config = dict(
    num_hidden_layers=10,
    norm='rmsnorm',
    positions='rope',
    rope_fraction=0.5,
    parallel_block=False,
    init_std_up=0.0525,
    init_std_down=0.0,
    lr_mult_up=0.93,
    schedule='wsd',
)
Each number is 128 + 32 x the weight over its row's rms, rounded and kept within 0 to 255. Layers, rows and columns count from 0. The size above them is the row's rms in percent of the matrix's.

# layer 3 attention key, 128x160, rms 0.312, rows 90-127, columns 80-159
size [ 88  91  82  88  77  86  87  99  88  97  84  92  88  79  88  94  83  93  88  84  95  85  82  76 102  88  83  96  88  89  96  76  96  92  96  75  83  83]
[[148 176 190 144 119 145 160 103 121 158 155 126 119 138 110  74 142 164  87 139 146 134  78 112 102 125  86 116 208 128 108 146 135  48  92 115 135  22 141 125 147 104 140 128 107 147 156 107 116 116 143 129 159 104 145 180 159 150 171 132 187 122  83  87  84 107 136 116 111  67 143 148 151 125 137 101 116 123  75 190]
 [131 134 103 153 129 147 124 146 116 167 124 133  76 125 149 140 115 143  53 128 150 164 141 115 145 116  47 102 109 174  95 165 215 152 239 149 194 112 170  79 133  87 158 193  71 130 148 128 159 131 173 110 150 105 128 111 117 111 107 153  77 104 113 151  86 163 127 145 143 139 160 134  80 150 117 129  89 129 115 139]
 [105 111 202 153 135 173 122 125 130 118 151 115 104 101  83 111 139 187 120 141 154 135 100  87 120 120 151 108 134  91  97 122 163 129 109 100 157 103  98 118 145 130 137 156 144  83 146  68  92 104 116  58  90 140 143  37 116 162  73 109 144 181 139 144  64 167 171 103 130  80 143 154 117 153 109 143 106 107 165 210]
 [139 123 158 153  82 102 129 151  90 118 137 198 107 149 170  84   8  72 116 163 148 110  84 106 153 105 156 155  81 180  84 103 124 104 160 137 100 137 153 165 137 116 119 133 119 143  84 136  86 169  93  61 108 124 115 104  94  68 109 131 118 101 155 126 133 143 130 177 105  95 153 153 153 163 117 178 149 115 163 118]
 [168 122  83 107  99 140 153 191 137 130 148 144  55 114  64 141 130 196 110  80 128 153 192  67 170 143 153 142 105 144 104 120 142 169 143 110  95 157  91 144 149 113  75 121 123 123 133 118 126 111 164 135 122 129  99 162 125 136 148  84 102 132  88 149 140  91  73 117 134 135 175 137 211  67 151  97 124 168 142  79]
 [116 153  97 111 107 103 108 147  72  52 161 137 140 194 144  57 133 102 106  82 120 140 108  98  92  93 139 149  84  66 120  99 119 158 185 130  59 136 136 125 117 116  89 119 158 149 169  83 188 155 139 117 174 128 169  88  87 114 151 124 103 104 110 103 121  86 194 123 101 100 110 119 133  83 144  78  88 144  97 161]
 [116 130 109 149  80 176  85 133 166 104  68  90  82 172 115 104  98 161 149 163 146 187 179 120 152 175 126  83 147 143  63 116 126 124 113 136 119  93 166 141  96  91 144  73 112 160 105  94 163 133 126 181 178 112 110 138 103 105  50 107  92 112 117 147 106 114 139 149  60 179 105 100 136  77 154 104  88 101 144 162]
 [148 108  94  83 132 102 113 126  44  85 184 103 135  72 149 186 176  90 155 166 162 101 129 113 147 120 111 132 161 166 149 148  98 186 150 109 105 152 154 158  73 182 122 213 127 136 140 120 181  94 126 116 108 119 105 151  78 135 100  81 140 130 125 123  73 150 112 112 112 162 155  67 150 167 106 139 107 158 144  87]
 [114 137  96 145 145  92 105 116 135 125 116 132 116 130 148 122 150 153 170 168 156 165  81 160 132 112 124 119 101 143 134  63 179 149 165 149 161  97 128 119  27  92 127 149 143 163 167  93 130 129 147 128 169 135 168 141 146  56 151 131 129 138 137  82 114  90  97 168  88 148 153 132 130 125 215  81 150 110  82  97]
 [147 158 144 153  94 151 129 112 160 140 137 102 135 110 118  65 164 129 107 171 146 118 138 113 151  49  89 114  57 125 116 114  73 128 168  92  31 144 101 157 101 178  91 154 124 103 106 127 161 109 157 112 128  93 133 106 116 145 130 155 146 165 110  71 116 135 111  92 164 101 138  98 103 109  84 112 154 141 187 149]
 [123 130 187 138 168 160 112 137 147 156 113  89 142 121 130 113 129 175 108 170  64 118 148 121  77 128  84 143  90 102 113 184 155 124  86 151 136 130 130 173 150 139 129  26 134 135 127  95 103 142 127 158 105 128 116 136 151 115 123 177 161 129 122 169 152 142 166  18 118 141 122  88 105  75  93 122  96 112 106  93]
 [183 145 236  40 121 133 163 146 137 157 167 192 120 128 150 122 133 104 129  99 130 127  97 137 133 117 163  93 158 147 147  88  75 127  91 120 202 124 127 167 182  97 146 111  80 138  93 138 147 121 119 131 144 131 127  84 138  67  92 128 109 165 147 151 123 171 156 132 136  90  81 133 155  82 114  95 146 148 153 100]
 [146 129 101 116 113 168 128 131 168 145  99 112  99 130 119 119 154 152 171  92 122 140 160 115 158 118  99 109 185  83 160 139 109 129 115  85 111 180 145 122 136 122 190 148 146 134 117 101 124 178  86 138 115 192 204 146 143 128 171 130  94  98 100 154  91 127  86  58  86 147 188  76  58 126 114 139  77 144 118 105]
 [120 185  72 110 189 121  92  99 142  93 144 118  83 136 123 176 158 137  85  74 154 173 157 126 117 109 130  70  78 128 161 167 125 118  64 147 177 126 177 138  80 134 101 121 107 123 139  87 119 153 121 114 113  97 178 130 109 112 110 153 129 144 153 109 142 146  56 133 120 153 113 161 124 118 121 155  68 120 155 135]
 [122 132  92 152 146 114  91 136 132 112 166  67 104 154 169 148 147 125 130 207 109 102 109 154 151 138  82 135 176 134 160 114 125 143 132 122 101 155 130 173 102  88 142 163 137 102 116 144 131 170  92 194  81 115 168 140 170 113 133 152 114 201 174 127 102 152  83 114 131 111 162 177  57 154 170 182 143 144 201  86]
 [146  97 126 120 131 127 123 107  95 141 172 153 115 124 170 115 140 115  93 100 138 160 169 180  90  65 161 149 107 175 117 153  79  96 159 114 110  68 157 167 124 174 117  78 113 151 123  94 166 133  60 125  92  84 106 160 108 110 152 148 121 100  77  73 118 114  98 159  98 118 100  77 114 110 110 145 107 238 210 135]
 [ 84  92 114 156 113 102 123 208 177 123 102  92 117 141 141 109 157 162  75 159 166  77 154  66 148 162 112 165 165 119  92  89  68 110 120 129  83 145 137 116 125 111 113 144  95 145  86 125 123 101  91 134 100  74  69 127 144 145 139 159 103 113  76 169 109 192 131 229  95  86 106 120 136 112 167 109 102 140  93 110]
 [ 78 135 150 124 115 121 111 192 161 124 130 133  60 176 135 122 135 141 200 150  96 132 204 106 102  92 105  77 144 110 131 117 126  94 147 116 124 129  67 128 135 147  86 126 135 128 114 115  41 161 150  95  80 155 115 105  95 120 155 135 112  77 153 108  97 159 213 113 130 123 123 164 126  63 109 111 117 118 135  98]
 [113 135 150 126 100 132 155  86  77 133  65 101 162  55  97 185 121  70  97  77 172 113  98 139 124 120 133 138 140 188 121 112  91 114 135 107 102 121 148 115  59 125 150 133 128 111 117 162 152 163  81 136 109 122  73 200  78 147 200 126 133 200 143 115  62 118 145  64 171 111 166 156 114 135 141 157 148 159 116 122]
 [161 113 132 130 157 156 123 190 161 149 143 104 129 143 188 138  86 146 104 152 117 130 162  63 129 180 139 118 140 157 164 154 124 134 107 178 107 115 118 163 147 130  89  99 122 100 129 156 227 149 114 160 128 131 133 160 133 138 149 176 102 163 153  65 146 124 160  95 117 141  38 149 139 151  66 164 142 118 127 107]
 [144 126 111 118 140 165 131 169 142 157 168  82 142 157 153 147 113 150  91  66 101 145 147 119 125  98 138  98 171 139  20 109  61 108 189 133 168  96 156  68 193 138 136  72  86 118 126 115 155 113 120 114 155 140 121 153 128  78 122 137 147 142 147 162 135 119 137 161 139 185  82 176 130 104 183 158 110 136 100 116]
 [114 128 107 119 123 132 130 157 138  81  85 167 154  65  98 106 106 205 113 157 114  94  79 141 122 135 107 154 119 133 152 126 101 174  79 132  84 168 117 120 158 139  92 141 168  94 129  99 150  41 164 156 145 153 119 108 178 123 122 147 178 162 133 123 131 127 129 176  53 142 104  98 173 140  62 128  82 108 160  98]
 [100  86 146 136 155 181 122 128  69 115 151 142 134 139 190  88 136 127 138 116  72 119 124  77  97 106 134  73  89  89 129 101 114  65 138  71 147 155 148 153 161 128 108 175 153 187 169 133 112 130 129 172 147 145 140 113 143  90 135 160 121 148  58  90  81 124 126 119 139 145 115  91 142 121 191 154 152  91 162 133]
 [ 90 121 112 129 147 131 181 148 154 106 121 156 158 149 145 144 133 149 169 180 155 140 155 159  94  27 142 133  83 127 100 108 185 174 144 110  86 158 107  93 168 126 163 114  96 205 173 159 145 189 114  89 108 174 115 150  77 110 140  84 181 156 120 119 122 148 116 141 131 124  97  92  96  94 104 103 130 120 150 200]
 [125 127 145 176 128 142 194 122 141 123 139 116 160 117 151 130 123 140 176  94 111 128 126 131 142 238 168 119 129 147 139 109 125 176  96 121 153 217 113 104 103 188 100 145  79 114 140 124 127 167 129  37 110 154 128 126 155 107 151  99  95 116 146  94 137  74 127  91 123 101 116 118 157 170 110 118  72 126  84  33]
 [ 83  95 170 135 141 148 164 168 138 127 144  93  97 144 139 111 139  79 110 167 183  79 122 174 134 158 151 136 119 130 109 146 133 167 116  87  95 142 113 142 151  66 148 149 118 121 128  92 125 136 173 135 180 153 104 185 124  70  84 116  83 150  47 153  95 141  81 120 190 160 101 129 132  80 153 106 143 128 142 164]
 [153 149 136  37 143 119 114 104 132 105 115  68 111 184 154 161 170 146 151 149 113 146 106 113 137 138 147 119 161 111 113  93  79 141 106 202 174 105 138 159 126 193 129 174  86 104 143 117 123 120 118 137 163  83 100 138 218 122  86  96 112  74 171 146 137 119 183 138 156 135 121 138 150 135 110 169 110 129  92 124]
 [142 137 110  54  89  97 153 145 122  94 120 163 122 171 136 138 172  97  70 127 165 114 119 142 194 146  97 131 166 153 118 157  98 165 118 133 168  91 165 114 117 187  76 174 149 128 111 107 117 131 106  97  88 103  79 134 136  66 124 138 148 165 126 127 117 145 154 151 149 115 108  65 150 175 157  88  76 100 157 140]
 [126 158 168 126  35 102  99 128  91 116 146 116 151 138  87 111 174 147 117 163  93 128 166  90  95 139 156 126 116  78 199  97 104 134 156 122  98 109 121  97 100  93 124 200 182 132 159 157 119  94  81 132 167 163 163 119 146 144 105  85 123 209 109 130 119 109 127 126  79 212 186 144  91 151  98 116 175 170 112 142]
 [134 140 136 119 151  37 163  92 137 102 132 127  49  94  98 145 140 102 139 129  88 109 112 125  70 151 133 230 147 107 148  92 116 128 103 144 108 109 112 157 171 108  84  83 150 106  73  96 189 125 115 118  94 112  75 118 146 184 165 121 166 146 186 157 112 102 122 120 150 141 145 156 157 151 114 132 142 188 133 101]
 [ 94 104  97 103 200 121 161 115 165 117 138 136  92 138  81  94 143  94 139 123  71  72 158 137 131 132 121 139 162  97 102 105 111 144 156 159 102 159 107 165  98  88 158 128 125 218  87  68  91 111 123 127  72 126 102 175 129  51 166  73 150 118  94  97 168 131 154 148 167 100 115 131 128 126 173 109 186 113 144  83]
 [ 91  91 122 139 173 110 115  54 112 131 189 132 140 117 146 114 130  74 121 177  20 117 143 140  55 140 140 141 149 137 132 122 165 130 112 167 137 144 135 138  88 119 129 185 157 112 119 100  88 140 168 124  89 137  94  94 138 131 174 117 121 146 180 144 167  94 145 105 132 140  87 126 161  95 116 165 126 168 135 100]
 [132 174  82 104  92  66 121  79 195 164 122 141 170 153 119 119  75 135 157 141 166 140  83  88 156 123  97 130 169 132  58 121  46  78 109 211 132 122  83 171  98  96 114 114 138 165 157 108 123 157 140 116 199 142 155 151 147 113 115 132 157 197 121  88 129 144 129 153 167 120 129  96 149 105 180 148  82 105 125 125]
 [113 153 115 135 108 183 113 132 134 140 139 159 150 155 149 175 115 138  95 111  91 140 118 113 148 168 101 150 120 165 133 187 179 125  97 103 139  94 131 123 100 164 116 162  47 109 109 110 115 111 172 133  98 158 121 154 145 178 149 108 200 118 161 136 127 127 172  98 119  85 156 154 174 129 127 123 127 132 138 139]
 [ 78  81 114 132 124 109 175 110 117 121 137 148 120  96 118  88 102 140 135 156  73 100 189 111  95 155 137 183 164 141  98 103 105 157  96 137 112 141  99  97  83 124  78 110  96 122  55 145 103 127 122 128 146 135 143  86 153 141 101 105 109 131  74 152  90 118 117 123 104  97 153  78  92 151 111  67 133 139  76 199]
 [121  82 186 116 135 112  55 102 142 125 148 158  75 153 158 107 142 128 161 171 141 154 123 114  85  83  94 128 110 156 114 110 168 138 143 191 153 103 170  95 110 105 111 119 100 191 173 121 139  90  76 167 150 143  44 148 145 145  96  54 112 142 174 171 132 143  63 103 103 127 133 173 151 114 135  99  90 138 111 153]
 [ 92 115 144 165 139 161 147 135 240 125 130 192 188 113 109 112 154  97 137 138  79  21 109  93 123 102 144 137  96 150 192 123 125 102 141 176 150 128 115  76 121 150 132 135 115 156 134 145 165  97 111 133 168 127 134 144 131 131 145 161  56 153 180 126 153 133 133 158 103 103 134  86 174 190 140  76 112 173  92 174]
 [152  85 110 147 112 122 104 130 130  86 138  97 152 148 128 126 134 106  99 125 124 115 137 108 102 171 135 121  89 139 151  93 196 115 130 202 148  69 113 158  83 115 162  92  78 192  81 137 167 117 124 125 121 100 118 138  83 159 146 114  95  87 136 121 171 144 106 156 132 184 134 141 130 112  89 138 131 104 173  94]]
# layer 3 attention query, 128x160, rms 0.32, rows 91-127, columns 80-159
size [ 89  94  89  78  92  94  98  82  96  73 100  83  82  92  94  87  91  90  88  95  86  83  77  93  82  75  87  92  86  95  77  93  93  90  81  84  83]
[[144 145 134 106 123 133 127 143 126  75 146  76 100 118 140 132 110 138  88 116 145  72 100  52 194 173  93  83 150 112  75 112  91 143  39 129 149 134  87 143 137 106 122 145  89 124 126 140 118 120 155 141  94 134 102 108 122 125 100 133 157 180 159 179 153 126 178 146 108 165 114 144 111 170 101 146 115 136 123  72]
 [115  99 118 106 120 104 156 146 129 122 109 112  97 118 139  78 165 134  90 114 142 121 179 121 157 170 102  67 138 197 113  75  84 128  89 144 102 114 103 121 104 129 155 154 111 142 173 181 204 140  58 133 118 140 129  96 159 136 138 182  67 141 111  99 121  92 135  77  79 179 134 127 105 172  49  95 130 158 138  83]
 [108 165 104 217 175 135 116 148  93 217 130 170 127  53  88 138 108 131 162 184 161 134 114  68 169 107 134 162 187 123 123 178 125 174 148 125 159 186 115  83 115 128 142 138 100 126 150  80 107 150 162 198 160 133 117 152 146 104 120 124  79 109 120 161 101 127  44  85  63 156  98 102 128 165  78 141 112 163 127 124]
 [112  98  92 150 112 161 163 117 111 128 144  65 162 189 195 140 154  93 126 109 141 147  82 137 110 127 119  99  98 114  52 120 117 101 113 105  87 143 168 183 125 208 112 149 125 127  92 160  68 108 185 120 154 122 197  87 151 151 104  87 133 126 115 130 108 113 119 122 128  60 101 103  77  93 103 132 146 147  77 148]
 [129 138 151 120 112 108 103 120  96 167 129 145 158 150  99 165  73 148 172 103 110 171 185  92 121 124 120 116 163 135 106  80 138 147 138 155 178  96 182  99  93 112 154 130 152 163 128 148 118  94  70 109 146  73 172 137 115 113 131 125  94 135 136  68 127 119 169 161 102 147 145  49 138 125  93 131 109  47 188 185]
 [178 145 133 137 142 143  30 173 100 126 158  83 183 120 166 147 150 170 132 158 159 162 157 146 108 122  79 114 157  86 100 115 108 167 131 151 173  87 113 175 164 134  99 175 162  51 124 146  71  99 110 114 115 130  98 102 129 141 171  95 118 200  76 107 126 164 118 131 154 112 132 133  98 164 138 139 144 159 133 107]
 [139 143 159 124 122 137 106 149 126 114  88 106  93 122  84 136 113 131  87 147 178 179 147 114 108 125 186 147 108 189 157  80 119 131 132 134 151 194  96 134  84  94 150  86  75 132 159 120  19 167 193 151 169 147 135 149 211 144 150 144 143 141 129 142 162 139 123 109 166  97 127 121 174 101 140 137 140  89  66  82]
 [113 156 115 181 167 139 127 112 111 109 136 193 178 134 141 113  87  99 151 135  99 152  96  98 145 125 128 147 188  61 155 103  78 149 157 157 102  85 109 146  96 156 170 101 127 107 148 114 160 146 157  90 146 102 109 123 122 143 138 152 136 110  79 151  92 170 197  89 123  83 138 151 140  90  76 132 121 157 211 124]
 [150 103 120  86 125 107 118 117 104 110 153  92 152 158 174 192 121 158  62 149 165 129 164 111 117 119 191 121 161 123 108 142 166 102 189 164 193 112 173 169 173  99 201  89 122 166 127 163 123 139 138 177 128 152 136 121 116 129  93  96 138 134 163 180  96 170 128 209 118 155  99 111 148 130 131 151 106 111  85  82]
 [151 154 141  76 125  66  87 113 134  81 149 117 101 111 115 167 160 128 185  86 122 175 104 164 105 141 152 151 131  78 143 127  83 144 193 137  75 109 127  99 134 155 154 147 139 125 104 132 117  72 137 141 179 119 113  81 137 107 120 112 137 164 159 156 101 193 147 160 106 118 126 146 127 175 114 130 124 182 128 137]
 [ 80 111  50 170 142 102 154 150 158 141 107 124 152  59 121  98 146 127 136 161 141 132 134  90 165 140  89 115  67 130 152 145 103 108 140 112  75 131 130  54  84 127 147 220 134 145 110 119 173  81 164 136 152  83 176 108 102 179 142 141 109 110 109 114 110  96 118 129 133 135 102 118 137 204 146 148 131 117 151 157]
 [152 131 137  89  99 136 113 135 117 127 112 107  98 132 151 160 135  97 140 139  95  93 136 131  83 118 108 101 120 152 108 127 169 168 103 196 124 159  88 128 129 243 102  90  96  86 126 143  86  84 134  90 103 103 143 107 177 163  58 110 123 157 116 159 187 141 136 135 164  71 145  85 106 159 180 169 200 128 143 179]
 [213 122 127 146 124  49 131 121 120  85 142 202 104 134 120 160  93 135 109 153 144 102  89 112 101 102 139 209 228  95 203 147 184 161 141 125 156 111 169 177 163 115 108 130 105  71  84 139 138 152 150 135 142 143 133 172 144 126 127 100 142  79  70 141 106 128 182 139 138 116 173  97 124 117 119 170 134  65  97 178]
 [146 153  88 150  99  95 139 130  73 138 130 139 159 110 133 115 126 123 162 161  73 103 134  88 114 159 138 160 109 146 164 158 178  99 139 137  55  74  96 132 101 129 136  87 119 116 116 145 119 131 219 135 126 114 103 135 138 145 145 102 111 158 168 141  98 126 113 107 179 115  90 101 137 138 119 117 152 133 180 161]
 [127  94 178  79 116 122 123 188 173 105  70 102 152 153 125 115 108 137 144 118 128 129 155  46 124 123  97  57 140  96  94 168 113 172 178 132  77 120 106 101 154  78 178 136  73 178 110 161 150 151 196 137  79 123 183 129 100  83 115 103 153  87  72 134  88  87 148 196 147 122 225 127 140 186 138 146  73 106 128 100]
 [132 148  96 120 155 119 118 101  82 106 154  77 104 164 194 136 104  98  99 153 213 168 106 170 217 143 163 114 124 127 113 179 127 127 156 148  78 113 109 156  96 101 122 160  79  87 154 135 119 153 116  80 137 147 110 173 128 111 182 189  83  72 122 155 121 136 154 128 155 142 111 120  54 132 157 116 151 111 120 103]
 [136 119  61 151 113  82 123  90 122 147 136 138  96 110 137 121 116 150 125 131 146 127  66 161 133 137 125 101 141 108 117 187 131 163 136 164 102 124 129 145  82 131 114 145 193 105 143 141 136 113 124 136 183 146 121 168 177 146 135 138 119 140  63 177 150 159 163 163 107  73  94 191 167 205 167 115 153 164 160 107]
 [102  63 120 157  70 124 129 113 105 104 144  98 146 187 146  97 124 173 121 179 112 103  87 118 152 177 140 152 204 178 119 145 167 131 133 161 137 146 146 102 143  93  76 148 149 149 125 102  88 124 131 193 133 147 131 120 171  79 116 118 132  82 130  87 162 165  89 118 122 138 187 111 186 126 150  79 152 114 157 108]
 [153 148 183 144  60 100 147  66 114 111 124 184 168 131 129 118  46 116 137 107  61  98 113 105 109 132 104 146 155 150 134 143 141  68 175  91 135 112 119 134 138 106 192 192 134 121 130 150  66 136 180 139 142 157 139  92 131 161 107 119 118  95 129 145  93 110 118 183  92 122 119 123 173 123 135  75 114 128 196 144]
 [120  59 175 131 107 175 123 163  81 129 121 107 128 136 123 130 146  63 101 120  96 121  81 135 155 188 138 156 118 135 158 122 117 110 101  81 185 141  90 140 123 123 172 162 124 122 156 159 111 101 157 121 118 126 129 101 114 129 138 152  89  88 167 138 145  46 148 160 140 201 113 141 115 113  81 166  74 172  95 127]
 [132 155 135 100 124 106 145 124  82 174 148  85 109  97 128  78 103 135 131 117 108 140 191 195 123 170  76 138 137  73 142 133 124  74 122 195 141  93 153 165 146 163 139 113 101 148 165 130 105  92 114 117  94 130 149 140 136 114 141  84  99  88 120 148  87 173 130  93 106 134 107 162 115 130 121  62  86 131 142 138]
 [121 138 104 142 131 190 113 133 103 200 109 140 158  52  99 135 144 124 126 126 102 156 107 125 109  79 123  99 133 132  92  66  54  98 204 135  86 185 102  88 146 112 132 115 101 100  98 123 190  88 120 144 129 161 124 138 166 161 122 147 100  93 116 115 151  83 144 141  89 154 148 123 155 198 105 151  98  75 183 166]
 [ 87 133 155 134 105 120 113 100 105 136 138  97  75 131 111  85 167 158 172  98 105  93 156 145 170  97 145 106 123 133 138 128 107 122  95 180 106 163 124 104 121 135 140 131 166 201  84 107 171  94 156 127 174 141 117 183  98 157  90 116 118 127 113 147 128 123 112  79  85 126 141 148 167  71 117  64  88 126 185 159]
 [134 138 140 115 106  77 144  78 139 154 174 130 117 103  94  36 117 105 121 148 107 145  70 194  65  97 134 150 120 166  91 106 110 101 127  98 155 125 198 166 155 122 136 133 171 139 133  80 128 108 116 122 140 141 137  92 143 139 134 159 151 159 112  91 141 139 101  93 122 134 176 100 100  73 125 111 164 123 181 135]
 [155 109  82 109 121 146 115 161 102 136  79 223 175 174 159 125 125 155 171 126 146 122  50  90 167 126 113 124 104 118 134 161 131 102 166 187  70 105 105 129  94 129 142 106 162 105 114 120  82 155  72  84 136 143 145 125 136 129 106 135 105 119 164 132 123 102  96 110 120 142 110 189 100 151 100 105 157  78 125 113]
 [172  97 116  80 146 151  98 134 142 146 162 144 167 146  99  92 111 127 107  90 112  70 172 146 176 153 110 123 146 107 199  81 165 133 121  32 137 115 120 110 100 138 196 139 117  75 140 105 144 107 109 146  85 150 110 119  88 147 157 130 107 159  61  63  96 132  66 105  97  95 144  78 140 113 197 195 151 111 149 114]
 [149 138 119 135 181 111 171 163 123 122 121 121 136 141 135  99 129 124 161 101 122  99 111 156 191 101 131  77 148 109  35 166  73 140 122  97 115 160 151 172  53  86 169  98 203 152 126  67  88 127 158 113 148  65  91 126 121  84 105 126 105  74  70 128 121 155 173 109 172  68 109 107  81 146 127 112 144 107 163 161]
 [170 119 143 127  98 144 158  99 123 121 111 166 114  98 146 120  91 155 128 139 197 153 104 106 119  90 100 117  72 158 215  83 132  83 139 114 174 108 165 158  89 134 119  78  66  94 122 148 104 129 132 143 107 126  72  89 133 143 130 153 132  64 125 161 106 158 137 157  96 163  97  95 176  88 137 153 141 106  71 155]
 [ 88  96 166  91  94 149 134 192 121 110 156 104 137 163 135  96  92 104  84 160 142 172 129  99 151  75 152 144 158 110  94  79 142 123 123 114  47 177 107 120  72 158 143  78 126 171 136 143  61 152 194 148 210 145 191  96 121 133  62  98 129  97 156 102 128 144 120  97 125  53 114  84 120  83 140 126 114 159  81 150]
 [ 66 144 136 146  65 128  66 142  81 155 163 114 198 179 128  80 123 146 107  66 162 130  95 156 161 128 145 129 134 125 166 158  83 147 155 171 126 142 158 122 101 194 126  88 202  70 113 141  99 168 150  77 153 139 160 148 151 152 161 120 126 109 186  67 180 132 124 111 119 154 107 111  90 127 191 165  92 150  87  94]
 [156 104 145 124 153 130 134 147 142 209 116 176  95 133  87 168 107  84 178  56 150 142 120  88 138 137 118 138  93  66  97 123 168 173 128 183 123 142 177 145 126 122 111  79 132 184 107 134  96 133 118 108 198 163 134 125 147 148 153 136 190  82 132 143 155 190 196 129 104 131 109 161 120 133 125 157  96 109 146  60]
 [141 111 193  99 156 175 182 156 138 110 149 122 137 187 140  82 159 119 148 118 122 115 178 154 126 125 101 112 127 187 142 150 255  93 145  51 154 150 178 109  84 166 156  78 123 162 123  92 107  83 114 101  79 174 124 144 116 130 128 146  94  95 142 131 131  95 116 135 126 109  97 127  96 135 125  87 168 192 134 112]
 [ 77  88 111 126 119 143  89  69 148 120 144 129 160 128 145 116 173 109 145 113 106 113 143  93  70 148 143 106 193 112 111  73 127  82 119 155 150 201 134 154 204 119 120 105 147 109 131 135 208 137 195 130 109 111 149  95 172 167 183 135 119 133 104 136  94 145 134 144 141 139  91 114 141 118 191 121 150 110 197  91]
 [176 161 162  84  87  99  94 133  93 162 145  47  85 130 158 162 160 168  60  86 170 147 128 128 176 139 121 125  89 144 184 134 180 108 142  92 196 136 140 120 152 111 115 120 115  97 133 134 128 117  61  69 126 124 135 183  99  99 138 110  99 108 174 109 124 124 115 142 106 130 105 109 122  73 110 165 148 169  79  74]
 [116 157 103 102 121 168 136 139 140 106 136 179 176 121 148 158 102 145 155 116 142 127 161 118 148 174 120 101 152 135 104  29 159 137 106 144  95 149 133 118  15 150 119 113 142 166  94 185 160  83 102  90  79 119 169 162  79 151 100 125 113 154 157 128 161  81 100  83 160 132 178 170 144  80 192 124 140 185 134 116]
 [103 176 137 109 155 144 155 128  73 125 135 127 115 115 104  81  57 100 177  72 176 113 142 134 132  95 135 155 182 138 175 132 131  80 117 185  71 158 180 127 159 134 138 136 101 149 178  99 137 141  76  82 134 131 154 113 113 156 167 158 152 108  94 130 142 157 148 131 119 124  87 184 151 146 135  96  92 125 191 151]
 [105 155 170 122  82 113  88  95 135 140 130 158  95 113  91 116 124 104 183  73 160 145 134 120  63  96 113 109  69 104  91 153 118  88  74 110 160 129  78  89 194 130  98 156  76  93  77 149  79 150 127 106 104 108 146 140  88 182 148 145 177 109 160 134  99 188 197 130 135  97 198 154 111  92 147 128 116 137  99 173]]
# layer 3 attention value, 128x160, rms 0.349, rows 64-68, columns 80-159
size [ 94  93  93  85  98]
[[ 55 121 215 136 169 131 100  84 107 159 136 129 129 120 155 103 108 144 160  97 112 142  83 104  78 112  83 156 135 136  94 141 146 105 169 121 153  94 139  94 113  96 120 143  99  87 174 110 156 138 146 165 135 162  56 137  68 126 181 101 181 131 101 168 133 120  98  62 190 117 180 111 143 166 183 128 157 155 139 141]
 [120 124 162 137 165 135 187 103  87 134 138 177 118 203 139 101  61 133  78 161 124  86 152  98 117 113  69 129 129 118 151 162 104  79 139 153 110 155 117  74 127 112 151 112 109 146 116 138 123 146  62 166 139 122 146 160  99 119 109 138  56 173 141 173 166 143 168 185 141 143  89 209  99 121 181 150  41 148 132 147]
 [114 112  99 129 163 101 124 204 128  77  76 112  97 131  87 135  78 108 160 121 147  90 134 102 139  57 146 143 128 131 118 146 116 155 148 138  77 105 148 134 147 146 110 126 126  99  97 110 175 163 167 158 150 173 137  87  75 104 148 101 101 141 137 100  87 129  67 166 150  90 105  86 180  89 167 117 144 156 123 126]
 [ 98 132 191 121  80 125 124 165 164 160 163  86 136  38 113  96  76  92 144  74 120 147 153  50 125 103 139  78 159 121 102 197 111 136 116 149 103 187 116 200 105 119 102  74  94 114  99 110 168 109 133  99 155 160 127 153 172  95 168 142 155  51  93 126 147  83 141 173 130 156  78 133 108 138 142 145 133 153 163 107]
 [ 78 106 129  87 157 141 138  91 106 149 120 110 146 178 105 111 122 179  95  81 139 152 140 139 178 161  94 191 138 107 119 119 111  76 122 138  94 125 199 137 158  91  95 131 110 171 118  90 157  90 126 116 106 138 127 174 175 132 141 127 106 131 115  75 137 151 178 106 132 139  87 154 184 128  83 102 151 100  88 168]]
# layer 3 attention output (transposed), 128x160, rms 1.42, rows 64-68, columns 80-159
size [103 103 102  90 110]
[[144  78 141  87 158 146 136 127 132 111 120  55  94 167 181  90 137 114 108 107 141 155 139 147 107 112 138  72  80 116 180 124 223 120 174  68 159  75 142 118 141  86  70 107  98  98 156 106 170 114 155 156 134 113  52 165  73 149 141 200 153 159 100 118 180  86  73 148 124 131 144 135 161 199 117 146 114 134 102 144]
 [118 121 204 137 135 125 132 180  70 147 115  91 133 135  58 113 112 176 113 150 111 106 145 103 152 132 170 112  96  47 140 103 121 120 144 145 150 162  99  67 106 108 133 119  47 180 114 156 103 200 153 170 142 153 108 122  98 130 134 146 116 181 219 154 139 149 167 132 150 136 155 133 150 128 164 162 111  63 125 171]
 [ 45  71 100  77 138  75 133 157 134  56  49  94 189 114 102 147 101 113 146 153  68 122 143 127 143 135 142 195 141 123 148 151 146 195 138  91 169 138 126 151 114 160 127  58 104  50 115 109 178 174 138 167 153 167 136 109  72 141 151 124 128 118  84  92  90  97 157 121 141 104  41  94 148 103 154  87 151 117 118 112]
 [111 129 174  41 144 147 122 111 126 103 173  85  40  88  87 101  72 116  98 140  93 122 205  61 126 114  98  92 125 146 116 200 104 167  90 164 159 132 129 227 142 135 119  97 119 149 115  63 184  92 104 151 129 107 148 195 143 146 151  93 126  98  81 128 137 137 145 103 123 180  58 153 112  98 103  99 135 152  99 128]
 [106 118 108 117 163 104  86  94  80 114 113 145 128 145 153 116 158 151 133 132 187 119 148 135 129 157  77 195 130 119 115 149 128  89 134 154  77 128 124 108 179  87 151 154 147 147 109 119 134  84 120 188 115 161 124 168 130 112 136 100 100 197 106 160 168 179 137 142 114 146 122 112 123 198 120  76 126 118 145 176]]